python train.py --n_layer=8 --d_model=96 --n_head=3 --n_kv_head=3 --head_dim=32 --d_mlp=384 --vocab_size=2048 --activation="gelu" --norm="layernorm" --norm_place="pre" --norm_eps=1e-06 --positions="rope" --rope_base=115000.0 --rope_fraction=1.0 --qk_norm=true --attn_scale=0.383 --bias="all" --tie_embeddings=false --parallel_block=false --extras=["local attention windows", "capped logits"] --init="orth" --init_std_qkv=0.058 --init_std_o=0.0145 --init_std_up=0.058 --init_std_down=0.00725 --optimizer="adamw" --lr=0.00253 --beta1=0.9 --beta2=0.98 --weight_decay=0.0 --lr_head=0.00671 --warmup_steps=581 --schedule="wsd" --decay_fraction=0.426 --decay_shape="linear" --final_lr_fraction=0.1 --batch_tokens=[8192, 16384] --seq_len=1024 --doc_mask=true --train_tokens=105000000 --steps=9120 --dataset="wikipedia_en"
Each number is 128 + 24 x the weight over its row's rms, rounded and kept within 0 to 255. Layers, rows and columns count from 0. The size above them is the row's rms in percent of the matrix's.

# layer 5 MLP down, 96x384, rms 0.232, rows 0-95, columns 288-335
size [104  97 100  99  94 104  97  98 115 101  97 100  99  99  98  93  97  96 111  92  93  97  99 108  94 103 100  99  91  97 100 100 101 129 104  94 103  98 113  99 107  94 100 100  94  94 106  96 100  97  82 114 101  89  97  92  96 100 104  96  99 102  95  95 103 102  95  99  94  93  93 102 101 101  96  89 101 102  94  98  97 101 105 106 102  89 101 169  91  95  95  97  97  99  92  94]
[[111 131 121 130 155 124 157 150 121 134 115 133 140  89 148 129 131 139 114 126 100 129 128 134 140 135 102 131 135 129 145 117 108 140 101 132  86 103 152 131 128 103 217  94 123 131 141 126]
 [ 95  91 143 119 146 139  95 135 170 115  96  92 126 135 131 110 115 145 143 160 101 121  79 119 123 156 127 145 145 103 129 139 115 123  97  94 147 129  75 102 182 105  96 146 151 120 101 166]
 [133 149 133 170 118 117 139 143 117 104  90 129  96 102  89 144 187 129 112 124 152 118  94 138  88 147 163 143 132 120 114  91 158 133  86 135  95 129 154  82  98 171 165  96 119 129 149 114]
 [117 153 103 128 151 131 107 106 135 121 166 146 135 154 112 115 134 155 117 151 135 112 129  82 151 104 103 132 114 123 137 139 131 111 163 120 160 125  86 130 175  81 113 135 111 117 141 114]
 [118  98 166 114 162 110  98 139  83 156 158 100 145 127 146 134 125 104 131 100 146 145 144 145 137 139 146 121 141 128 154 105 150 122 117 195  84  99 126 166 127 106  88  99 147 126 173 134]
 [126  92 154 133  83  96 152 100  88 132 154 127 118 134 111 127 119  91 130 101 145  42 143 184 169 142 143 137 115 152 121  96  95 145 171 134 124 112 154  69 123  89 130 113 136 126 108 106]
 [111 146 118 140 130 110 149  98 148 137 120 135 109 138 141 122 105 109 125  91 104 137 105 110 121 138 168 115 123 111 140 133 100 163 106 117 138  95 115 121 140  97 107  96 103 136 140  99]
 [ 91 117 152 138 148  76 105 115 163 160 121 120 105 101 140 157 166 101 118 130 165 129 120 151 145 104 109 102 177  92 154 107 157 131 152 139  96 130 107 168 119 158 107 149 126 111 135 159]
 [113 173 139 103 135 101 136 146 101 122 200 130 164 158 124 128 133 132 110 118 157 131 154 133 118 137 125 138 133 117 144 164 103 140 160  96 121 142 126 159 133  86 104 141 169 147 163 151]
 [167 129 133 156  92 155 124 107 146 158 110 171 112 119 124 152  98 172 119 112 127 116  71 129 150 110 128 136 131 166 106 164  94 141 114  80 185 106 177 124 105 118 117 120 105 148 116  91]
 [100 170 141  99 123 106 138 159 150 154 127 107 131 114 123 116 180 131 128 120 116 114 133 139 110 125 121 125 163  77 129 172 107 122 129 159 132 131  92 139 105 130  90 154 118 157  90 102]
 [139  72 115 141 137 140 116 141 127 126 165 165 154 171 108 139 139 121 132 132 139 129 134 141 111 155 114 126 133 117 130 142  97 155 109  99 130  95 131 126  96 154 123 108  87 150 101 105]
 [ 94 110 141 111 138 111 145 128 105 117 129 130 146 146 134 134 125 132 116 126 126 127 105 101 148 131 114 119 142 130 137 133 176 127 100 112 126 121 125 159 130 135 105 149 167 145 114 134]
 [138 148 128 143 123 130  95 170 130 150 121 136 137 112  97 151 111 162 144 128 123 146 104  99 119 106 129 165 108 136 137 151 145 169 150 137 111 149 131 112 127 139 131 173 101 118 125 144]
 [157 119 118 142 168 158 138 142  85 120 114 151 100 100 162 120 131 126 108 143 210 155 102 133 144 139 115 159 118 112  83 134  98 109 125 145  95 165 141 153 142 120 136 130 151 149 157 120]
 [139 128 127 125 157 105 132 135 165 139 108 134 128 163 124 114 137 153 135 141 168  95 137 143 188 125 101 150 167 155 110 170 127 120  98 159 129 102 139 129 117 158 100 153  87 141 152 109]
 [139 169 109 121 130 134 116 143 162 135 139 135 124 119 135  99 153 139 118  86 169 136 114 155 111 152 103 120 130 127 120 145 123 147 143 118 101  80 138 106 138 132 153 133 117 158 122 128]
 [132 144 143 136 120 124  91 133  68 121 133 115 103 128 103  97 145 140 152 127  90 137 134 137 137 119 170 129  99 117 155 160 111 136 105 138 147 138 125 129 136 148 150 135 111 118 110 150]
 [147  89 143 107 145 135 164 105 120 131 149 148 131 148 153 132 130 120  86 132 114 141 102 107 132 119 120 148 130 147 121  95 119 136 134 167 114 176 135 146 158  67 128 117 151 117 154 109]
 [135 139 172 112 148 138 136 140 137 133 122 113 159  98 153 155 118 141 103 117 115  92 148 150  95 129  95 130 106 111 174 143 123 152 110  89 102 119 113 130 126 171 126 141 131  77 116 116]
 [129  89 153 111 112 125 142 107 136 168  99 123 150 137 109 137 165 118 162 155 116 117 171  95  90 132 156 137 115 130 124 100 162 131 137 115 142 162 156 106 116 118 145 128 158 161  82 139]
 [124 147 130 147 104  72 135 131 120 107 165 166  95 128 121 112 109 115 134 116 135 147 146 142 106 130 114 142  98 105 118 103 125 167 175  92 160 124 100 149 107 143 141  82  93 125 147  84]
 [141 104 110 153 149 128  82 130 107 130 147 138 166 169 110 116  99 141 144 116 130 105 111 135  80 157 140 122 159 190 131 106 121 145 144 145 147 137 125  97 144  96 107  97 110 114 144 154]
 [182 130 157 114 173 134  88 128 161 175 132 110 150 111 116 145 149 121  91 125 132 101  94 148 140 158 110 116 107 110 151 187 117 166 147 135 154 141 143 141 117 136 110 202 122 142 128 152]
 [114 189 123 131 135 153 113 126 144  91 110 119 112 116 109 144 150 151 120 154 129 126 132 136 154 120 104 118 110 119 106 134 124 103 130 122 153 153 168 125 152 109 127 144 113 147  98 107]
 [131 164 155 143 148 131 175 127  80 157 112 139 158 150 122 109 141 123 174 106  85 101  97 125  74 119 140 126 139 146 125 136 146 151  91 203  70  97 137 156 142 104 118 146 142  92 134 152]
 [103 145 121  78 101 142 158 140 122 120 143 136 148 120 112  98 113 127 136  96 135 132 120 153 153 110 141 157 129  93 161 139 146 143  99  95 172 119 154 144 108  85 111 150 169 142  82 139]
 [131  95 130 143 128 116  90 164 124 111 111 130 114 108 126 113  96 132 107 136 110 114 163 175 107 144 132 149 140 131 129 153 116  93 146 112  86 112 137  96  97 117 112 128  98 133 167 147]
 [150 148  93 134 120 108 147 170 196 129 129  87 131 102 150 115 117 123 143 113 124 118 111 128 127 124 131 112 134 143 128 117 119  95  98 130  84 142  98 128 126 161 116 132  86  86 158 150]
 [172 200  82 181 109  92 140  98 101 143 121 140 105  76 146 103 139 115 155 142 120 122  95 153 105 104 138 124 149 133 105 142 118 124 114 100 164 130 115  69 160  95 130 121 113  91 119 126]
 [ 96 112 112 115 126 147 112 125  92  92 130 111 178 112 104 136 117 125 137 130 165 136 107 127 101 127 154 106 110 141 114 135 122 105 153 160 171 150 124 200 122 152  98 147 124  97  90 114]
 [165 123 116 145 144 106 138 131 126 154 164 117 112  95 138  89 172 156 149 156 186 162 128 138 122 135 147 123 109 118  98 157 135 120 117 128 151  69 122 146  91 109 134 119  69 150  86 111]
 [101 158 120 118  90 138 184 109 130  92  92 140 113 167 100 166 159 125 107 136 117 144 126 104 147  93 149 131 145 110 133 122 131 135 139 111 104  99 137 190 161 114  87 170 137 104 126 153]
 [123 133 125 120 126 132 140 134 113 139 158 166 170 143 138 126 133 170 152 144 115 131 134 121 129  91 154 126 155 147 149 102 121 169 183 112 114 154 128 103 112 113 125 131 149 113 134 139]
 [143 181 109 139 149 145 100  99  84 107 162 130 145 102 128 100  86 119 111 101 174 120 127 162 124 116 119 132 137 111 163 102 107 167 165  89 147 135 183 115 119 130 119  56 123  93 111 123]
 [141 112 126 140 117 114 138 152 106 113 153 109 138 112 108  95 141 124 129 168  96 104 149 146  95 156 144 127 126 149 152 120 120 102 109  98 156 134  91 125 150 103 150 131 137  99 123 132]
 [119 123 133 154 145 135  99 133 149  79 123 124  94 108 137  94 137 111 142 124 182 175 136 120 113 160 127 163 153 103  83 125 151  89 124 142 145 112 106 142 161 139 113 123 125 139 154 122]
 [100 146 169  90 198 110  72 141 150 131 126 129 137 113 177 197 111 126 113 120 118 146 155  87 139 157 182 135 123 123 159 125 142 175 111 118 119 139 131 169 110 168 125 137 146  98 132 141]
 [130 119 121  93 135 146  86 122 182 120 132 112 144 130 121 117 131 147 158 103  67 146 107 135 142 126 121 131 112 131 105 146 140 142 100  38 109 102 100 116 113 128 134 132 177  88 144 129]
 [139 146 162  93 134 100 129 138 129 131 145 143  69 107 158 117 105 134 105 128 142 118 138 143 110 117 159 170 119 152 142 128 172 131 111 123  99 131 127 139 117 154 133  94 159 143 108 101]
 [150 130  73 110 144 115 117 121 118 139  85 151  87 108 149 102 132  97 124 175 124 160 133 108 156 124  97 120 129 135  80 152 148 103 150 105 131  91 109  99 141 104 107 114 114  99 181 143]
 [ 71  95 122 111 114  86 139 100 103 117  70 137 120 112 125 118 139 112 145 114 135 100 161 148 109 107 104  85 128 138 125  66 112  80 152 153 121 150 121 200 175 120 161 134 122 123 116 174]
 [129 157 126  89 142 125 117 145 139 141 125 135 138 162 157 124 136 128 109 112 113 127 104 130 109 140 139 138 134 111 141 143 164 128 132 115 141 130 121 143 121 146  96 167 124 121 158 151]
 [145 150 107 146 100 130 133 131 130 123 134 120 119 119 173 157 121 144 107 141 111 114 119  81 125 119 162 142 118 139 132  90  93 108 114 113 168 136 145  72 116 117 151 102 118 153 138 103]
 [140 164 138 153 126 150 155 144 156 143 134 125 116 121 114 156 119 110 136 189 143 151 138 115  81 152 129 105 111 158 141 143 130 118 148 136  84 128 139 133 138 144 148 119 131 142 175 134]
 [131 107 119 135  88 117 104 151 111 124 181 142 128 119 162 112 108 109  97 146 145 139  87 101 136 133 119 129 115 105 149 146 104 184  87 139 195 159 125 127 137 139  91 105 137 165 128 154]
 [109 107 154 148  87 130 100 117 159  72  89 137 108 126 146 108  98 149 102  97 119 105 167 121 184 136 100 111 145 100 123 112  82 110 166 110  91 124 128 101 141 144 134 139 111 123 152 170]
 [165 119  83 109 142 114 202 117 116 116 132 144 158 147 140 132 123 134 144 122 121 140 172 158 102 127 103 135 127 110 141  87 120 129 110 128 144 144  82 102 148 113 120  95 146  80 130 119]
 [119  95 124 143 137 170 181 159 129 157 123 108  91 114 116  88 136 122 147  82 129 134 100 133  95 129 147 122 138 133 151 109 104  96 130 148 124 107 134 111 141 119 138 121 129 132 146 156]
 [154  98 134 119 122 117 142 105 111 108 106 106 117 138 111 167 144 106 159 180 123 154 142 165 114 130 156 132  75 126 115 130 120  80 132 139 120 152 109 151 138 174 162 152 155 158  87  91]
 [147 112 151 150 118 159 145 172 112 124 190 130 118 139  89 113 134 149  92 105 106 147 146 124 125 106 156 120 152 161 103 110 114 164 159 198  85 135 128 145  82 161 177  97 112 127 129 132]
 [144 132 110 149  89 146 105  65 101 148 127  67 131 159  75 120  83 112 111 129 136 114 126 123 113 133 113 180 107 119  93 126 101  99  94 126 138 134 125 140 163  88 139 144 118 106 117 133]
 [120 105 136 132 131 156 106 119 157 151  98 137  85 127 132 122 109  76 144 132 135 118 106 107 162 153  82 130 109  93 107 149 123 118 102 130 146  97 127 185 111 110 139 111 111 141  95  91]
 [146 133 108 117 144 137 127 134 132 147 115 130 136 120 128 121 128 122 155 149 139 120 113 123 108 137 142 118 137 112 172 123 207 135 102 129 116 151 177 167  80 154 165 136 120 142 101 127]
 [169 105 163 150  92 133 139  97 114 120 121 112 117 119 129 133  96 109 126 165 115 155 105 160 138 120  98 155 109 113 118  78 107 105 155 131  72 148 155 124 139 112 110 111 107 134 106  95]
 [ 96 100 117 129 152 138  92 127  94 122 131 159 118 140 143  93 136 110 127 118 109 128 104  90 131 103 128 156 115 118 117 126 134 125  83 121 138 122 139 100 138 167 102  77 117 107 140 132]
 [155 130 120 159 109 126 115  97 121 138 119 122 134 115 154 131 121 132 146 143 172 185 161 173 164 132 142  98 137 101 128 154 100 149 109 111 104 137 150  89 123 137 128 128 136  90 189 117]
 [141 181 130 139 135 122 162 171 126 108 146 106 125 161 108 147 110 137 123 115 124 101 115 143 123 115 110 152 110 133 107 100 129 136 127 164 140 121 132 148 141  63 161 144 126 148 134 118]
 [149 118 109 138 101 117 133 137 182 157 116 116 139 173 124 139 141 132 152 111 116  93 161 149 110 119 158 158 119 136 101 103 138 142  89 142 172 149  90 113 121 160 141 152 124 169 180 121]
 [ 98 118  76  87 157 107  90 158 114 108  78 126 121 148 100  72 124 116 106 150 147 130 178 123 114 142 132 113 111 155 102 155 169  86  99 161 130 130 119 113 145 148 148 137 138 158 146 105]
 [125 146 104 136  86  96  99 120 109 106 182 150 119 109 145 142 132 144 109 125 145 144 146  87 146 112 110  94 135 105 140 148 135 126 144 117 186 115 110 126 130  91  72 124 156 112 116 108]
 [ 95  78 179 128 103 105 174  66 113 168 116 130 149 121 141 111 130  82 153 150 147 137 170 129 114 136  97 140 123 131 136  87 138 136 113 137 155 130 147 115 138 105 131 124 134 116 140 130]
 [117 138 130 120  98 110 156 130 111 120 101 128 122 141 112 136 120 143 153 139  94 153 151 141 151 135 142 144 113 149 143 177 142 102 113 172  99 133 122 146  81 123 111 164 114 148 119 130]
 [125 145 136 116  93 148 151  85 112 106 123 101 113 117 120 116 158  71 114 155 106 157 155 122 157 107 136 140 143 107 109 117 156 117  76 141 159 143 125 129 138 124 144 112  98 128 128 105]
 [127 142 139  94 137 131 109 130 134 153 136 140 133 136 124 119 136 120 106  95 106 118 153 118  89 146 132  86 149 138 140 126 141 134 106 152 103 142 117 128 132 165 103 117 139 140  74 170]
 [138  91 127 123 130 156 101 110 127 124 162 131 116 122 147 153  94 125 143 129 128 143 165 105  86 124 110 120 138 120 149 128 130 114 131 153 139 138 145 176 118 114 108 115 127  94 138 186]
 [128 157 125 135 160 109  93  79 143 104 104 123 132 174 103 124 123 138 150 172 100 155 119 134 162 101 113 117 123 111 165 165 180 141 155  63 158 108  96 124 148 116 149 146 147 139 118 133]
 [121 118 111  99  81 161 181 144 108 129 103 124 128 157 128 123 124 102  94 181 149 152 120 142 104 135  97 107 132 147  93 118 143 106 116 112  97 150  89 105 129 160 150  84 121  78 125 119]
 [110 143 100  65 139 122 107 143  99 132  97 137 161 133 111 150 141 116 136 124  84 107  56  76 128 100 141 112 123 148  89 130 120 101 158 156 149  92 158 157 129 123 118 155 107 120 127 153]
 [101 104 113 115 117 143 144 143 139 127 108 127 149 125 131 138 146 166 104 131 131 124 150 101 151 134 115 110 118 161 131  97 124 134 116 113 132 149  92 153 117 176 122 101 116 127 144 151]
 [104 154 130 130  76 122  97 134 143 135 105 133 120 159 134 107 138 180 151  83 162 139 153 117 153 137 156 144 146 158 111 114 109 138 142 124 170 150 146 116  83 123 109 140 123 145  79 130]
 [152 110 128  86 162 161 123  79 134 130 149  94 161 114 168 145 126 147 158 131 104 145 165 152  91 133 138 126 122 137 159 143 153 114 122 107  99 119  90 105 138 147 131 132 166 152 153 120]
 [156 122  82 120 123 138 145 128 137 107 120  93 105 130 119 176 114 184 108 113 101 127 101 126 100 108 175 128 111 129 108 118 134 128 153 159 130 134 105 118 119 135 209 157 165  73 131 119]
 [149 143 128 123 112 165  98 123 161 121 124 139 127 104  79 185 140 139  69 146 152 115 154 130  99 122  97 100 145  98 121 100 134 132 100 129 119 161 160 117 106 127 146 150 126 145 111  94]
 [149 115 104 124 124  86 124  90 153  99 163 169 138 109  45 150 157 151 136 143 102 133 127 128  93 115 142 145 125  90 127 114 114 116 137 175 118 138 116 138 103 153 132 114 124 103  99  80]
 [141 117 124 146 126 118 103 124 124 105 116 134 114 131 122 124 114 131 102  89 147 159 116 112 152 112 156 134 105 169 179 130 131 151 192 146 133 107 137 133 101 147 118 128 119 136 120 158]
 [ 98 124 132 151 108 139 132 132 144  81 106 131 103 139 142 108 140 128 138 140 107 107  86 148 169 146 114 129 117 124 111 101 120 100 127 102 104 134 155 125 133 112 105 154 115 163 112  74]
 [153 125 113 128  88 113 152 155 117 112 110 156 160 126 115 134 152 129 112 108  78 195 118 125 160 134 100 115 116 175 155 142 140 107 143 158 119 139 154 106 106 131 118 166 130 122 131 136]
 [113 170 164 117 155 124 156 136 148 155 135 133 107 128 117 102 136 135 147 117 184 108  68 121 115  97 118 139 127 149  92 145 143 174 143 127 114 122 130 129  78 176 127  87 134 150 137 101]
 [103  95 170 156 156 127 130 149 134 151 145 122 148 124 138 120 104 107 151 110  82 113 155 121 146 136 147 108 121 171  74 122 116 160 157 109  87 154 129 103 175  99 143 157 179 147 123 109]
 [123 137 110 164 108 148 171 131 151 115 104 149 162 151 140 126 108 151 108  90 130 101 132 140  90 163 138 122 123 144 106 120 104 134 121  74  95 149 144 113 109 156  87 134 133 172 169 124]
 [137 128 115 110 139 155 139 106 151 135 121 123 100 123 148 115 124 117 122 158  80 136 125 144 140 162  97 110 126 131 148 192 146 159 124 170 143 101 117  67 109 142 144 125 117 137 115 142]
 [129 141 149 161 110 142 151 126 156 117 165 152 191 151 121 153 152 128 140 141 142 148 170 121 177  97 148 124 156 132 167 147 118 161 155  82 142 187 117  72  88 137 123 125 119 128 118 105]
 [110 117 110  83 134 157 162 130 184 107 131 123 140 145  66 101 136  86 139 114 132  91 138  98 133 102 124 109 132 115 152  94 166 105 187 137 150 108 128 145 112  83 120 136 116 123 126 151]
 [114 103 154 134 122 169 137 126 127 121 137 132 150 150 145  96 127 154 128  98 164 111 109 177 169 166 135 111 115 114 106 125 100 153 153 121 121 105 110  69 123 138 135 132 164 125 157 153]
 [129 152 121 146 144 122 112 139 191 143 127 128 107 126 153 103 104 150 139 101  83 133 131 107 170 141 141 113 155 123 148 120 139 148 158  82 120 132 117 148 126 127 123 114 107 122 120 150]
 [117 108 164 112 129 125 110 141 113 137 126 111 110 126 182 133 117  88 137 150 187 111 147 143 189 100 132 109 110 119 190 167 125 139 144 157 118 137 156 114 143 140 129 120 179 121 133 112]
 [111  89 140 133 140 154 120 146 112 137 129  67 119 141 153 137 128 145  98 120 131 122 134 121 143 138 103  99  81 102 106 153 117 116 122 142 117  86 146 133 142 114 131 109 127 133 119 123]
 [104 137 111 111 165 135 100 128  66 114 157 134 121 122  99 167  82 128 108 169 153  83 122 126 134 125 112 138 137 211 125 151 132 115  97 115 113 137 113 136 100 138 116 144 149 129 117 131]
 [125 133 133 110 137 145 152 143 146 145 156 136 157 113 155 144 178 104 127 113 116 110 151 133 110 135 125 119 133 139 142  98 109 100 122 144 134 143 119 158  92 147 143 163 108 169 114 120]
 [125 114 104 112 143 116 135 144  77 140 148 129 154 122 105 163 119 152 119 136  73 147 165  90 110 164 108  98 153 103 125 116 135 110 120 123 165 123 163 102 156 106 160 115 150  80 157 129]
 [ 96 125 129 137 136 138 133 141 114 130 126 145 115 113 140 152 110 112 128 131 149  84 111 129 109 154 100 142 136 146  89  76 152  96 139 140 157 118  80 140 159 150 141 136 135 104 130 105]
 [134 142 112 142 143 136 105 152  99 137  87 110 109 130 118 165 118 131 117  95 132 156 107 161 138  92 138 113  93 105 146 163 146 107 141 116 131 114 142 118 187 188  95 120 133 142 137 104]
 [136 118 133 180 118  98 128  95 125 144 121 136 146 127 195 111  88 119 199 116 121 135  94 102 157 128 139 121 152 119 136 113 116 112  98 104 135 142 127 137 167 135 166 123 132 111 126 177]
 [137 164 145 119 170 106  96 135 132 159 130 152  90  97  95 121 135 130 137 144 107 119 112  52 118  95 118 134 156 148 117 129 103  95 123 141 108  90 149 173  95 146 132 114 131 132  95 115]
 [156 103  88 172 108  96 167  92  93 166 113 125 127 113 140 171 103 115 149 128 132 161 140 114 151  85 117 141 148  98 125 146 125  99 122 188 161 137 133 156 155 136 130 118  90 154 122 130]]